config.yaml
num_attention_heads: 3
rope_theta: 10000.0
qk_norm: false
weight_decay: 0.084
max_grad_norm: 2.0
decay_shape: "sqrt"
Each number is 50 + 15 x the weight over the matrix's rms, rounded and kept within 0 to 99. Layers, rows and columns count from 0.

# layer 4 MLP down (transposed), 384x96, rms 0.0891, rows 137-209, columns 48-95
57 38 79 70 57 56 42 59 80 53 87 50 47 55 27 55 53 28 73 39 67 67 39 32 63 53 42 38 44 48 42 54 50 72 36 94 50 44 36 58 45 56 52 43 55 60 45 65
61 67 52 77 54 47 61 42 37 11 49 36 50 45 44 65 68 32 72 37 50 23 48 53 47 52 41 42 62 35 25 76 50 33 35 66 90 63 69 21 45 22 46 50 36 56 36 46
65 29 43 44 32 26 78 23 38 56 80 36 63 72 52 44 52 28 78 68 73 43 51 68 60 81 47 73 88 37 51 49 46 39 40 58 50 71 30 55 37 41 23 12 43 56 42 25
57 55 86 12 48 28 33 41 45 30 68 33 45 30 50 63 32 54 51 64 45 66 48 49 66 29 62 38 78 49 84 48 39 61 26 63 15 53 42 52 40 54 39 47 64 76 61 35
42 36 66 29 48 44 80 58 15 61 66 32 50 49 55 57 39 67 53 55 43 60 85 41 58 44 55 68 54 68 44 18 34 70 40 29 48 58 44 70 32 28 65 59 30 42 45 59
62 53 67 52 37 55 76 32 60 52 33 35 53 40 78 69 49 32 33 27 40 42 50 46 52 28 45 47 53 76 71 54 26 74 49 65 60 49 67 36 55 50 64 62 66 60 68 52
47 68 48 73 60 68 28 81 47 31 45 31 30 32 59 77 49 57 21 38 55 59 42 57 71 30 69 71 54 19 36 39 37 69 53 28 61 52 48 34 45 61 43 67 46 47 30 54
68 60 52 21 68 38 32 36 41 56 68 43 60 70 68 57 30 44 58 41 57 57 22 57 69 53 44 58 22 56 48 49 46 25 39 45 58 36 45 59 65 53 64 67 59 27 23 74
45 38 54 45 37 51 64 43 50 59 68 64 42 46 48 25 43 44 54 45 66 22 63 44 59 31 56 55 75 55 72 47 45 58 43 59 53 40 59 59 89 21 32 50 37 61 46 27
28 35 57 63 19 50 82 10 68 87 46 52 28 60 65 39 46 35 59 54 45 48 48 45 67 41 30 80 74 56 39 19 21 34 75 68 58 71 61 53 60 56 48 43 41 36 16 42
50 29 69 51 40 16 36 72 67 55 35 39 68 24 58 30 26 25 41 31 29 22 51 54 46 79 39 71 69 63 63 59 42 20 44 46 36 74 52 50 31 68 45 66 47 43 85 42
65 58 62 76 69 56 50 35 49 15 66 62 63 20 44 42 35 48 34 09 63 65 61 53 66 53 63 73 42 21 77 48 47 36 38 03 82 35 42 40 33 38 61 41 71 42 33 62
41 26 36 46 55 50 51 46 36 54 72 60 34 57 37 59 27 25 44 80 51 55 79 38 51 56 63 32 37 96 56 29 59 22 69 62 28 46 46 39 33 42 38 46 24 61 43 47
46 46 99 55 44 52 57 40 54 74 57 75 40 58 37 44 58 54 26 49 56 39 61 47 58 60 60 51 38 67 71 41 50 29 79 64 52 63 73 44 36 50 51 37 66 45 29 46
51 75 51 48 47 41 37 67 39 82 53 63 43 50 70 50 37 72 31 68 48 18 51 62 35 60 22 52 48 72 30 50 56 27 61 36 57 50 64 51 29 44 60 40 54 35 57 29
32 37 62 53 85 46 81 63 63 59 49 24 29 05 17 45 43 29 64 45 13 52 53 41 40 41 56 57 30 60 76 32 40 44 55 39 39 39 33 42 45 54 45 53 39 51 50 48
62 54 43 44 48 11 38 49 53 71 55 81 30 66 38 51 43 60 34 55 47 42 39 49 37 48 68 50 53 45 34 71 56 54 39 32 72 20 80 58 68 18 56 25 48 41 45 51
32 41 56 66 40 29 50 82 51 36 49 60 33 61 71 39 35 46 51 70 65 39 24 35 32 53 62 42 57 43 51 35 43 45 54 73 33 47 69 64 46 20 29 48 48 68 54 41
53 55 48 33 55 38 52 48 50 81 64 62 43 57 70 41 12 66 35 50 54 49 26 45 47 43 73 45 56 47 52 50 44 54 55 23 61 72 44 51 68 34 65 58 39 58 37 78
58 53 68 72 52 46 41 36 57 67 50 92 44 29 71 62 33 40 56 22 68 43 50 73 61 60 57 59 84 51 62 36 68 20 72 53 36 88 49 67 44 49 58 50 68 61 55 53
23 55 34 58 35 53 31 60 48 37 54 31 51 67 49 58 54 47 58 52 32 72 24 38 45 84 34 43 25 33 53 32 39 62 61 32 68 67 65 43 32 44 59 56 47 50 75 53
50 51 51 55 57 58 40 49 57 63 46 47 07 36 59 27 43 39 59 41 74 54 05 66 45 48 39 65 24 50 56 45 33 39 53 26 69 51 23 75 61 37 68 31 51 60 55 45
45 69 41 64 41 19 26 53 30 49 40 66 26 56 56 70 57 26 32 77 69 36 55 60 59 36 44 48 48 64 49 42 23 39 30 43 38 52 67 72 43 24 60 31 41 14 41 42
37 41 53 36 82 39 62 39 40 59 77 75 51 54 38 13 38 42 20 60 43 61 63 59 46 51 63 35 42 39 29 22 40 52 72 95 53 52 70 67 52 56 62 28 62 59 52 52
43 44 58 62 22 60 46 42 50 47 64 56 42 34 56 42 26 58 23 54 47 58 63 45 34 32 44 45 44 20 56 39 78 37 53 75 46 29 63 54 53 43 80 52 68 49 58 63
32 29 42 23 59 28 24 68 46 49 49 67 57 34 57 46 59 26 29 50 66 48 71 92 85 44 25 56 43 43 62 35 44 44 25 57 66 30 39 31 93 39 40 44 37 65 80 58
93 57 52 29 36 61 38 59 74 64 77 37 48 41 51 43 45 67 37 29 46 92 62 50 67 80 91 48 64 69 76 46 39 43 68 50 47 39 59 50 11 99 52 49 60 41 69 47
36 57 53 78 63 47 62 23 63 46 29 25 55 77 78 33 56 43 67 46 54 48 63 51 71 53 41 63 61 70 38 60 53 54 32 52 48 32 99 58 53 49 79 25 19 58 46 15
34 92 57 59 43 50 79 71 64 50 67 19 63 47 68 40 47 39 33 61 58 71 45 41 40 87 71 49 68 45 90 53 83 41 60 65 46 27 35 35 54 48 40 36 38 82 57 64
46 34 54 71 61 64 47 49 54 53 31 65 77 32 52 53 47 36 77 40 48 52 57 29 66 57 73 30 50 41 41 66 40 43 55 72 33 34 43 35 25 63 22 35 28 29 43 63
58 42 33 47 25 36 73 26 37 39 11 43 42 39 56 40 53 60 30 59 63 53 75 69 27 46 51 37 62 54 33 61 55 43 63 52 49 58 61 75 43 60 10 19 71 57 63 41
54 37 68 60 73 37 55 49 62 81 46 55 80 42 49 42 69 34 69 57 71 55 44 41 49 56 65 55 59 56 54 54 14 36 61 36 32 35 35 37 86 50 27 30 77 21 28 42
28 29 60 56 03 36 42 52 35 41 48 85 27 61 47 56 39 28 40 48 17 53 79 42 54 60 52 50 50 48 49 25 60 68 17 51 41 46 58 61 54 42 45 52 37 31 53 40
43 25 62 67 50 62 22 47 24 47 51 32 41 99 36 70 21 70 37 43 47 38 34 56 24 70 51 59 52 36 46 62 80 65 46 51 77 67 58 55 45 53 53 33 22 60 38 37
81 38 65 42 31 45 24 50 68 42 39 70 57 47 63 67 48 45 37 50 35 54 40 34 63 61 40 60 33 32 23 60 44 78 45 46 15 78 56 69 48 59 75 60 40 85 67 43
28 32 38 87 44 43 65 61 49 41 43 50 48 75 47 59 30 78 50 42 47 66 61 55 52 42 48 53 88 14 34 44 63 19 38 40 66 63 75 69 53 32 24 72 41 40 28 48
60 18 64 61 65 53 57 28 37 45 65 50 31 69 45 36 75 53 25 64 65 54 54 54 55 50 49 50 51 61 57 58 77 64 59 78 39 44 52 66 57 29 63 61 41 61 29 36
46 57 66 42 24 71 43 41 52 50 56 54 76 52 61 34 42 41 66 55 72 52 60 67 14 35 61 57 69 60 92 44 43 22 53 77 45 22 60 46 60 45 48 42 49 48 31 17
30 41 62 65 63 29 59 61 29 70 43 70 38 33 51 58 60 44 66 50 69 65 22 60 64 67 47 21 50 67 20 40 55 44 36 14 51 23 89 44 57 52 41 45 39 19 40 38
41 42 55 61 36 60 24 26 36 60 42 46 52 64 37 61 23 35 30 63 43 70 54 55 66 43 74 45 44 75 30 49 67 61 39 62 80 63 59 67 54 14 55 53 39 34 33 44
61 68 53 60 24 56 41 32 48 53 59 48 62 45 68 72 24 61 53 47 55 32 24 77 32 47 70 67 47 60 76 40 47 81 28 47 56 39 68 36 25 67 48 78 66 70 47 55
64 36 45 53 61 50 50 39 45 44 86 57 51 71 53 62 64 67 34 38 36 48 24 53 68 32 60 61 51 44 31 34 44 59 64 69 28 53 58 68 49 45 65 55 45 71 65 54
57 39 61 56 39 78 41 24 61 52 27 40 58 40 60 48 39 70 38 42 56 52 60 38 68 19 53 50 60 43 51 53 87 50 46 16 70 54 30 49 38 40 66 56 40 49 50 49
32 30 34 79 50 38 51 33 49 41 64 92 63 33 62 63 68 47 50 53 38 24 41 33 62 57 33 79 48 67 42 35 40 52 37 53 70 78 48 53 49 35 78 27 31 40 24 47
41 76 48 36 48 46 31 44 63 49 56 45 28 42 71 60 52 53 47 62 80 48 50 56 68 45 52 36 45 80 73 56 34 32 57 76 37 24 44 48 63 54 55 52 44 55 41 57
55 51 60 39 65 41 49 39 39 56 60 42 70 45 57 48 52 62 41 40 28 52 50 51 55 50 44 67 18 52 51 58 38 56 28 13 82 39 67 57 29 61 62 52 23 61 49 75
33 18 41 50 63 62 50 29 63 18 34 50 26 42 55 62 59 35 67 40 58 37 42 57 22 44 31 51 46 16 30 67 45 46 67 47 48 19 79 75 83 57 42 58 43 56 45 69
45 49 54 73 40 38 59 54 65 46 56 38 61 48 25 42 39 46 39 26 41 51 35 39 48 56 58 40 28 65 66 31 36 86 00 21 56 70 35 54 77 63 53 39 58 45 60 58
64 67 38 57 59 53 38 34 62 72 43 43 42 49 27 54 58 79 48 48 80 41 47 48 34 67 51 22 51 35 52 54 24 52 46 70 76 36 60 28 37 42 58 40 51 57 46 35
27 46 74 42 45 40 50 36 41 46 55 38 62 69 50 33 59 44 41 60 51 43 47 58 57 38 28 24 62 69 47 51 56 39 54 47 57 46 64 58 25 43 43 59 44 60 36 62
51 58 66 55 43 57 46 36 80 39 33 54 43 59 70 57 41 51 44 37 77 41 21 43 83 60 85 58 64 35 69 43 72 49 56 50 32 69 44 43 45 86 39 63 76 84 69 21
67 62 23 72 31 36 35 65 59 34 47 82 22 63 46 52 27 52 29 53 53 79 23 61 41 41 49 41 26 53 60 55 89 03 78 23 51 48 63 24 57 54 56 37 10 16 53 48
34 60 58 66 61 69 27 38 42 47 15 61 62 47 87 46 59 42 69 48 89 43 41 55 49 72 53 41 28 41 70 45 53 45 54 43 33 54 63 49 69 46 77 48 47 55 55 54
67 24 99 49 62 45 70 61 47 49 52 49 63 71 41 53 43 69 51 79 22 54 61 55 54 74 58 72 67 63 80 52 37 53 38 47 51 44 64 55 43 61 26 51 26 54 46 42
53 36 59 56 48 64 42 26 35 52 43 47 36 55 44 36 42 34 59 52 46 31 52 37 32 40 57 48 66 47 65 52 62 60 65 57 54 26 39 49 83 55 45 48 29 62 25 31
23 55 61 79 52 51 58 62 21 62 44 58 31 60 55 52 34 64 48 33 43 69 49 39 51 37 62 72 73 38 62 54 57 49 20 45 50 79 47 73 54 86 55 69 59 51 38 40
58 40 66 61 45 56 59 63 41 25 34 74 36 43 36 41 50 66 39 56 43 78 36 38 42 40 53 32 35 62 29 34 51 39 75 72 40 43 61 43 56 47 74 57 40 44 24 48
31 38 33 45 53 36 74 37 51 70 33 49 54 51 51 36 57 73 57 14 68 29 73 69 52 45 61 54 42 38 62 76 76 28 47 35 28 50 38 69 43 63 68 48 60 70 72 18
67 70 45 22 52 39 47 69 51 47 73 70 66 43 37 52 32 58 41 50 40 50 17 47 44 55 63 79 62 68 30 59 40 20 35 40 60 41 09 50 64 15 43 46 71 55 34 81
54 44 67 74 33 32 59 66 27 35 57 42 65 45 04 59 20 27 41 25 48 72 93 25 59 37 52 41 55 36 56 48 45 45 57 65 49 67 32 68 79 59 54 65 64 72 82 80
33 78 51 44 24 42 27 51 44 51 65 38 48 39 64 68 51 46 51 39 49 64 63 81 26 64 47 33 44 42 34 28 20 41 68 67 48 48 56 29 54 22 42 57 34 60 59 31
63 53 65 39 63 36 29 47 50 29 57 43 24 67 52 78 61 77 42 67 36 75 53 67 33 47 30 50 25 40 51 45 19 58 60 58 34 61 48 46 45 78 55 51 48 66 71 32
60 48 62 65 48 37 56 34 44 57 39 59 53 34 78 52 43 51 55 31 29 51 63 48 38 66 49 69 42 46 68 53 32 73 52 45 66 44 58 74 46 35 51 39 31 46 32 54
25 47 46 50 42 50 33 26 46 23 44 60 42 57 43 46 64 29 76 70 61 83 38 75 87 40 47 59 41 51 69 45 41 00 52 62 67 60 56 61 49 44 75 48 64 58 50 65
53 11 44 54 31 59 72 31 53 72 55 34 32 64 77 44 69 69 56 58 60 69 60 92 36 56 37 74 49 51 50 63 23 78 53 56 37 48 56 74 47 60 70 43 48 57 59 77
61 41 67 61 22 54 52 73 01 47 45 80 42 46 42 83 27 35 42 44 33 23 84 63 61 40 35 53 25 43 28 43 75 47 46 44 30 50 42 59 65 58 27 69 83 52 51 54
37 90 62 53 43 83 43 42 62 67 52 49 41 53 71 63 30 47 62 79 67 33 19 61 40 57 52 54 41 31 42 43 51 68 66 44 58 57 36 45 67 59 72 32 44 47 35 87
50 47 59 59 34 75 61 45 40 69 42 59 31 66 75 54 39 55 57 62 46 30 18 41 24 40 53 85 55 37 66 38 71 27 62 48 62 49 58 55 66 40 44 45 47 44 51 59
38 55 44 45 53 63 57 36 26 35 55 74 44 35 52 41 34 31 32 83 29 50 52 74 82 21 55 45 14 51 28 42 32 54 50 60 15 41 69 49 49 16 54 55 49 48 48 51
35 53 28 27 39 47 33 51 74 39 46 42 48 33 55 74 39 70 19 87 61 63 51 68 31 55 30 50 39 64 43 53 19 54 57 66 69 64 82 65 78 36 46 44 55 45 52 12
68 60 38 44 50 69 36 31 27 54 73 67 63 63 65 43 66 68 41 39 56 42 57 25 50 71 33 50 53 69 66 38 67 41 50 15 48 31 38 64 64 33 76 72 49 64 58 52
45 42 47 67 57 77 48 53 54 50 69 39 41 56 68 27 50 41 32 58 43 27 54 57 43 56 17 25 34 47 55 47 69 58 60 58 28 63 43 57 50 59 76 32 42 47 48 49
44 61 40 43 38 67 38 68 43 69 36 43 42 52 60 69 37 37 25 45 46 23 42 08 56 61 40 70 55 26 38 68 21 50 46 13 61 39 96 46 66 44 72 39 51 35 26 60
# layer 4 MLP up, 384x96, rms 0.101, rows 138-209, columns 48-95
67 44 28 21 38 44 50 25 55 74 33 44 60 63 41 44 65 77 52 63 96 55 63 60 57 33 35 43 82 32 26 53 52 64 57 47 41 26 56 25 37 35 68 54 45 51 38 47
46 86 52 34 45 46 46 62 38 60 44 42 59 33 45 57 45 53 34 65 79 36 46 46 59 58 31 34 43 20 26 60 42 54 65 43 75 33 56 16 33 46 45 73 66 28 41 67
68 69 49 51 68 59 54 53 39 56 77 49 59 46 16 28 67 46 33 41 54 29 72 49 58 41 58 49 38 55 50 40 67 42 83 38 35 58 51 52 41 35 58 67 53 37 42 41
71 76 33 43 58 66 43 51 48 37 60 68 50 42 45 50 50 86 39 49 76 44 66 49 48 41 64 42 41 39 20 50 48 40 48 39 38 58 49 45 42 66 55 25 44 47 45 60
58 53 15 56 60 65 49 28 74 76 15 54 49 45 25 63 73 49 47 45 55 58 34 44 83 52 43 54 48 44 27 74 35 61 52 57 62 43 54 59 36 67 54 40 47 74 66 65
35 36 57 67 87 74 48 37 61 58 32 43 42 59 38 23 78 63 71 58 72 15 72 36 42 41 61 49 46 41 27 67 65 57 60 37 49 35 71 56 71 36 54 53 81 32 75 56
39 35 55 58 47 32 61 52 38 56 49 45 61 02 51 18 58 69 59 51 50 57 59 46 69 51 30 38 32 50 72 66 61 27 44 42 66 59 48 20 25 39 54 50 30 53 44 45
76 37 47 69 40 48 60 36 64 47 21 68 75 75 54 39 45 52 67 42 58 34 64 51 38 45 33 42 48 36 59 59 44 48 39 50 55 52 44 72 57 38 50 37 40 56 38 31
57 58 55 41 74 68 58 72 52 77 35 40 49 59 43 53 58 55 91 52 51 53 59 30 36 32 61 33 35 55 27 76 52 52 33 45 37 46 35 28 64 66 15 27 53 43 66 64
50 56 48 25 32 78 57 57 49 31 39 48 56 56 35 81 52 70 61 64 52 66 47 50 27 27 27 49 74 29 59 46 57 44 79 50 16 53 75 64 46 37 46 50 42 12 39 59
76 60 02 45 55 34 68 33 42 78 59 27 70 49 44 42 57 82 39 60 73 40 71 74 45 44 05 30 60 41 52 62 44 54 58 60 08 63 28 59 55 69 47 50 51 62 62 48
65 57 31 55 45 53 57 25 42 24 48 57 59 23 57 53 58 47 57 48 36 55 70 44 55 44 49 65 64 48 71 72 68 64 35 04 74 46 52 49 78 49 64 75 59 47 59 38
43 74 66 53 46 50 68 42 59 56 35 39 84 50 44 49 57 55 52 52 52 44 58 20 41 56 46 39 63 16 06 74 59 35 78 52 47 41 49 25 51 42 43 58 38 54 44 60
46 32 45 60 81 89 54 54 63 48 64 42 53 23 57 37 44 65 58 31 53 51 68 33 56 53 74 45 42 48 52 64 41 53 55 41 36 64 47 53 30 72 43 52 43 52 64 48
28 52 15 28 41 55 58 17 79 59 38 69 59 26 67 65 75 73 23 71 68 36 38 39 67 53 18 28 55 40 43 82 36 41 71 50 52 57 49 46 67 57 60 43 78 56 32 42
60 51 56 46 99 44 63 34 46 51 39 49 35 65 43 44 48 59 21 65 63 27 94 34 60 41 70 54 62 50 47 54 64 44 50 06 59 26 31 39 56 44 56 41 50 26 21 77
45 57 36 53 60 52 72 41 53 59 31 70 45 35 50 41 51 51 58 65 51 40 55 57 72 73 64 57 62 17 70 65 64 63 54 45 37 50 62 65 58 50 63 43 53 36 29 51
41 50 57 36 62 47 55 41 54 83 48 36 67 40 45 30 45 56 40 75 51 54 47 48 51 56 48 64 66 47 49 57 52 62 46 19 50 74 44 64 62 61 40 52 56 46 42 53
35 65 69 34 50 39 71 68 44 60 45 31 60 48 27 25 52 54 54 46 33 49 43 49 69 48 36 49 38 54 60 56 61 63 49 33 47 53 57 27 57 75 68 62 19 35 37 65
46 68 64 53 71 37 67 43 38 25 29 42 37 49 24 21 59 74 48 51 81 68 61 41 44 72 64 59 57 43 35 69 67 47 54 46 61 31 67 29 55 20 50 66 75 22 84 40
71 43 67 28 69 42 68 44 60 39 58 54 59 63 36 60 49 45 62 70 52 41 82 39 39 73 57 57 73 55 54 41 19 59 68 49 46 46 29 59 70 57 53 49 56 41 55 43
59 55 45 34 40 61 57 55 56 90 40 42 66 50 21 63 65 50 98 44 58 67 44 42 39 81 54 31 54 63 61 69 38 73 78 47 61 40 40 50 38 85 67 64 46 56 29 44
53 61 72 56 45 39 31 67 54 45 61 26 72 32 39 64 63 47 72 41 73 71 66 29 68 23 14 39 76 57 51 42 40 29 70 43 35 57 62 58 42 32 53 60 56 38 58 21
63 46 27 65 56 26 50 67 40 15 56 31 45 43 59 40 40 57 57 70 79 70 73 26 56 40 28 45 63 46 59 75 57 91 42 47 37 49 35 47 37 70 53 25 61 40 36 53
94 91 55 75 64 42 57 46 36 70 72 84 32 54 32 55 58 63 60 38 77 43 34 35 43 36 36 34 88 17 49 60 48 41 49 26 68 26 68 50 56 45 64 60 69 25 55 34
67 64 41 53 46 73 51 16 50 66 15 71 67 37 52 50 53 50 60 58 59 28 57 49 59 73 30 65 51 30 49 59 63 63 68 36 65 39 44 24 45 74 61 73 41 28 28 46
51 79 35 22 50 65 24 59 73 24 53 85 50 49 34 37 70 75 56 48 67 39 42 34 52 40 72 62 40 42 44 60 41 27 40 55 81 26 47 47 33 47 64 51 83 17 33 46
62 45 72 26 50 43 57 29 03 62 31 51 67 54 33 58 42 69 47 15 61 68 77 36 41 34 32 50 65 21 56 65 26 44 51 42 41 70 54 53 48 53 55 70 37 26 26 48
32 72 27 32 52 49 48 41 64 64 31 75 34 61 31 43 59 54 49 45 54 33 61 32 83 62 45 63 70 36 34 41 77 47 59 32 33 45 72 42 39 49 66 50 36 42 66 43
55 46 44 20 51 48 59 73 58 40 54 77 52 37 58 45 42 64 87 48 44 35 37 46 74 82 56 38 72 50 50 50 38 55 36 28 70 42 58 56 54 65 91 74 44 43 19 27
52 69 30 33 36 30 40 46 47 62 40 64 54 32 46 74 61 50 47 19 57 48 70 30 85 48 44 25 41 15 44 39 49 55 51 21 59 58 42 58 43 73 38 42 46 47 36 81
61 38 38 33 18 29 48 69 66 35 41 61 57 60 43 54 59 68 44 46 57 48 58 37 58 91 47 31 50 48 19 71 42 26 83 57 37 63 81 35 36 49 46 34 24 40 37 63
86 53 52 48 82 48 52 58 71 50 31 44 62 45 53 52 47 80 70 40 61 21 55 47 58 50 60 53 38 22 58 59 35 30 67 57 68 35 35 59 51 71 55 41 15 47 20 53
55 59 18 56 29 49 64 54 65 43 25 62 50 64 26 59 48 64 43 73 57 33 68 18 40 28 47 27 41 56 25 63 49 53 43 41 53 51 41 13 32 55 20 70 34 48 59 63
53 43 84 11 56 47 38 49 37 54 47 46 62 28 45 47 52 55 37 19 43 33 54 47 48 41 46 46 74 65 70 84 32 66 57 50 38 18 38 34 31 52 54 41 55 57 70 36
41 40 53 45 74 38 38 39 54 55 58 64 67 44 39 50 65 54 39 49 46 32 58 60 86 67 58 54 57 41 59 38 48 44 47 45 50 34 70 34 25 68 47 37 72 26 50 42
60 51 59 46 55 34 50 59 36 65 56 44 60 46 53 84 58 70 50 44 70 36 50 33 37 47 42 49 81 34 45 50 24 55 56 57 40 15 32 26 35 57 45 66 50 58 58 46
59 27 31 52 84 54 65 64 53 72 54 56 39 68 39 51 51 59 88 62 65 55 56 60 43 35 48 16 67 48 61 53 61 39 83 52 52 33 47 65 25 55 64 68 56 37 63 87
51 55 59 39 59 48 68 63 70 50 45 59 35 36 35 69 67 58 61 34 41 68 51 68 58 53 26 57 40 57 79 55 49 41 49 56 49 33 53 27 18 65 60 53 52 41 43 44
70 57 63 34 34 48 69 87 52 36 61 64 59 51 34 84 51 63 52 46 75 40 75 61 54 64 63 33 35 53 32 55 44 42 76 33 36 66 60 58 57 57 32 58 40 59 45 49
40 55 75 31 62 45 98 49 71 49 45 41 60 64 53 41 68 72 55 60 39 35 69 32 21 43 24 63 36 31 48 65 67 44 76 53 49 61 39 67 49 38 73 39 23 23 32 36
69 45 31 58 59 45 52 25 57 82 52 40 58 52 50 62 68 67 29 42 53 61 66 57 61 67 46 22 69 38 69 67 63 27 51 35 58 43 72 58 84 62 23 71 29 33 22 58
71 64 34 53 51 67 56 50 56 58 52 39 53 53 41 43 47 99 51 45 75 59 80 30 29 30 45 40 79 59 40 78 42 46 59 28 11 49 56 33 28 46 47 30 38 61 40 36
83 44 31 49 61 53 82 78 52 63 53 47 37 46 38 25 56 63 41 43 60 44 61 39 25 31 29 66 69 43 50 48 63 62 69 30 75 85 54 56 55 60 49 49 49 35 42 36
53 54 59 19 63 45 48 46 47 45 58 70 47 51 37 43 53 48 37 59 39 40 44 60 43 49 57 27 39 51 46 59 33 45 75 40 51 27 34 28 33 40 48 76 36 49 14 58
48 85 20 39 78 74 35 49 56 44 46 38 46 33 56 38 74 58 64 23 48 36 47 42 65 41 37 65 41 61 52 68 68 40 55 50 55 49 65 28 27 79 41 80 43 29 56 55
44 70 36 22 51 71 59 50 30 69 32 37 44 48 38 84 60 67 32 66 36 50 62 11 45 56 36 32 31 43 12 55 46 47 70 35 29 38 39 32 47 78 24 69 48 59 29 53
44 38 61 36 55 57 65 26 32 59 37 35 47 63 36 71 60 66 59 24 35 42 58 51 41 51 34 80 42 51 50 63 65 56 65 37 48 65 29 49 56 81 60 51 66 26 67 42
46 68 50 57 51 86 41 51 42 38 55 52 56 60 43 30 53 40 34 62 74 47 71 50 46 51 52 45 38 50 31 70 60 70 61 46 18 31 39 57 51 50 44 42 69 49 39 48
50 75 64 12 51 50 37 47 66 35 30 31 61 23 43 20 47 45 49 52 52 52 74 35 63 88 54 78 44 36 43 51 48 60 41 40 59 53 57 65 58 74 78 69 42 23 40 57
56 36 69 26 68 21 42 48 65 60 39 72 76 68 25 64 71 61 55 60 99 57 60 21 77 76 62 42 47 35 45 56 45 66 52 42 67 64 73 64 43 81 64 41 45 46 21 64
37 51 34 53 39 47 51 23 61 22 33 59 51 38 39 61 64 35 42 53 53 69 72 55 60 56 46 58 31 46 52 42 24 36 41 47 55 48 58 63 37 52 59 32 48 53 58 45
56 65 72 44 62 31 42 41 45 55 04 72 88 47 49 38 67 42 30 39 73 44 57 57 58 32 38 12 56 31 47 62 36 61 49 55 30 69 44 32 45 51 21 75 63 67 32 60
72 89 57 40 68 52 66 69 41 58 58 45 45 40 44 73 57 45 45 36 61 58 58 53 53 60 68 50 35 50 24 49 58 60 40 43 25 58 23 49 50 51 64 48 45 48 59 69
41 71 32 45 54 65 42 24 38 59 19 52 76 57 30 70 67 66 78 59 53 30 35 64 67 70 77 47 71 38 46 68 76 51 49 45 51 27 28 52 58 73 32 50 67 67 20 58
57 54 27 31 58 31 56 49 46 44 34 32 51 47 30 56 59 53 78 39 44 63 31 55 52 72 48 55 34 40 53 67 40 33 49 58 61 54 37 52 67 44 61 33 58 59 50 50
44 68 80 40 48 70 68 45 87 52 60 31 66 68 14 71 71 49 49 79 64 47 26 33 65 62 53 43 69 46 36 56 56 60 68 56 62 77 27 45 40 34 55 32 54 28 28 15
48 67 80 42 59 34 72 63 52 54 43 92 55 47 46 59 72 47 63 59 82 26 77 40 54 47 68 60 77 52 49 48 37 73 76 37 47 32 57 59 48 35 56 92 63 23 31 63
72 38 51 40 71 48 30 38 74 32 30 23 87 42 55 52 71 63 72 50 70 37 37 47 43 78 62 57 37 44 82 64 51 81 63 35 43 50 56 42 55 61 66 69 44 33 35 41
66 47 52 36 44 49 65 59 23 51 38 28 60 61 46 53 62 41 72 47 50 70 36 52 57 65 50 58 62 49 45 48 30 44 78 41 54 59 71 31 48 60 40 68 41 37 51 36
68 58 45 62 58 57 64 81 76 66 28 40 50 32 48 43 44 62 40 17 19 64 61 56 26 60 45 45 80 46 60 65 41 53 77 38 45 58 43 58 67 52 33 53 32 34 44 58
41 51 42 68 51 51 57 72 54 70 60 81 62 36 45 64 49 42 38 23 86 46 72 58 42 53 37 41 37 32 48 56 49 36 36 39 39 74 21 59 43 49 37 56 66 36 72 25
61 45 49 27 39 44 65 48 51 58 38 36 82 36 40 38 49 50 56 61 46 64 63 37 48 76 44 51 61 47 47 57 41 51 53 41 28 45 45 17 82 49 32 21 43 46 47 73
51 57 34 35 39 67 75 55 69 54 46 44 53 53 45 30 59 65 63 56 53 38 62 50 40 31 41 56 40 64 27 62 49 60 52 23 55 56 49 24 27 38 55 66 55 20 68 79
42 58 57 82 55 17 62 45 62 46 53 47 57 33 21 56 68 59 73 38 47 56 55 45 52 64 35 46 48 10 53 58 51 17 53 39 36 53 54 39 66 43 51 33 58 49 56 46
69 65 61 35 80 49 35 39 17 53 52 31 63 75 49 52 60 48 61 44 55 52 55 41 38 32 34 69 56 40 72 51 39 58 33 26 59 25 47 60 59 50 72 69 30 26 45 37
54 62 23 29 49 65 89 82 65 48 50 82 50 48 60 53 32 64 57 41 44 42 39 45 55 54 34 43 74 24 58 63 43 56 68 29 31 44 43 49 41 47 64 54 71 38 09 64
43 50 68 31 61 46 45 39 35 38 61 68 50 33 54 47 49 52 42 33 56 60 64 47 46 38 51 68 60 15 70 64 58 62 53 57 64 28 68 64 48 47 70 62 52 18 47 56
31 73 56 31 42 57 41 32 32 62 60 81 53 60 12 44 80 55 56 42 55 11 53 45 59 45 37 56 37 41 41 75 48 89 63 34 64 66 36 24 24 55 72 44 54 33 56 42
72 67 57 50 46 68 60 39 64 40 50 63 48 59 62 70 60 96 37 24 83 39 40 37 57 42 66 34 44 42 35 78 43 43 45 40 49 14 35 37 34 56 68 81 49 43 40 70
70 55 45 18 41 29 52 59 57 40 49 54 32 62 60 52 61 53 75 28 49 72 52 51 65 45 28 31 55 65 52 55 43 61 57 37 55 53 55 50 48 56 51 43 69 29 38 39
93 51 60 54 29 59 51 71 58 60 56 58 74 56 54 48 65 42 59 44 62 86 42 62 34 54 51 44 62 24 51 77 41 45 55 36 70 30 50 53 47 41 31 71 42 42 72 53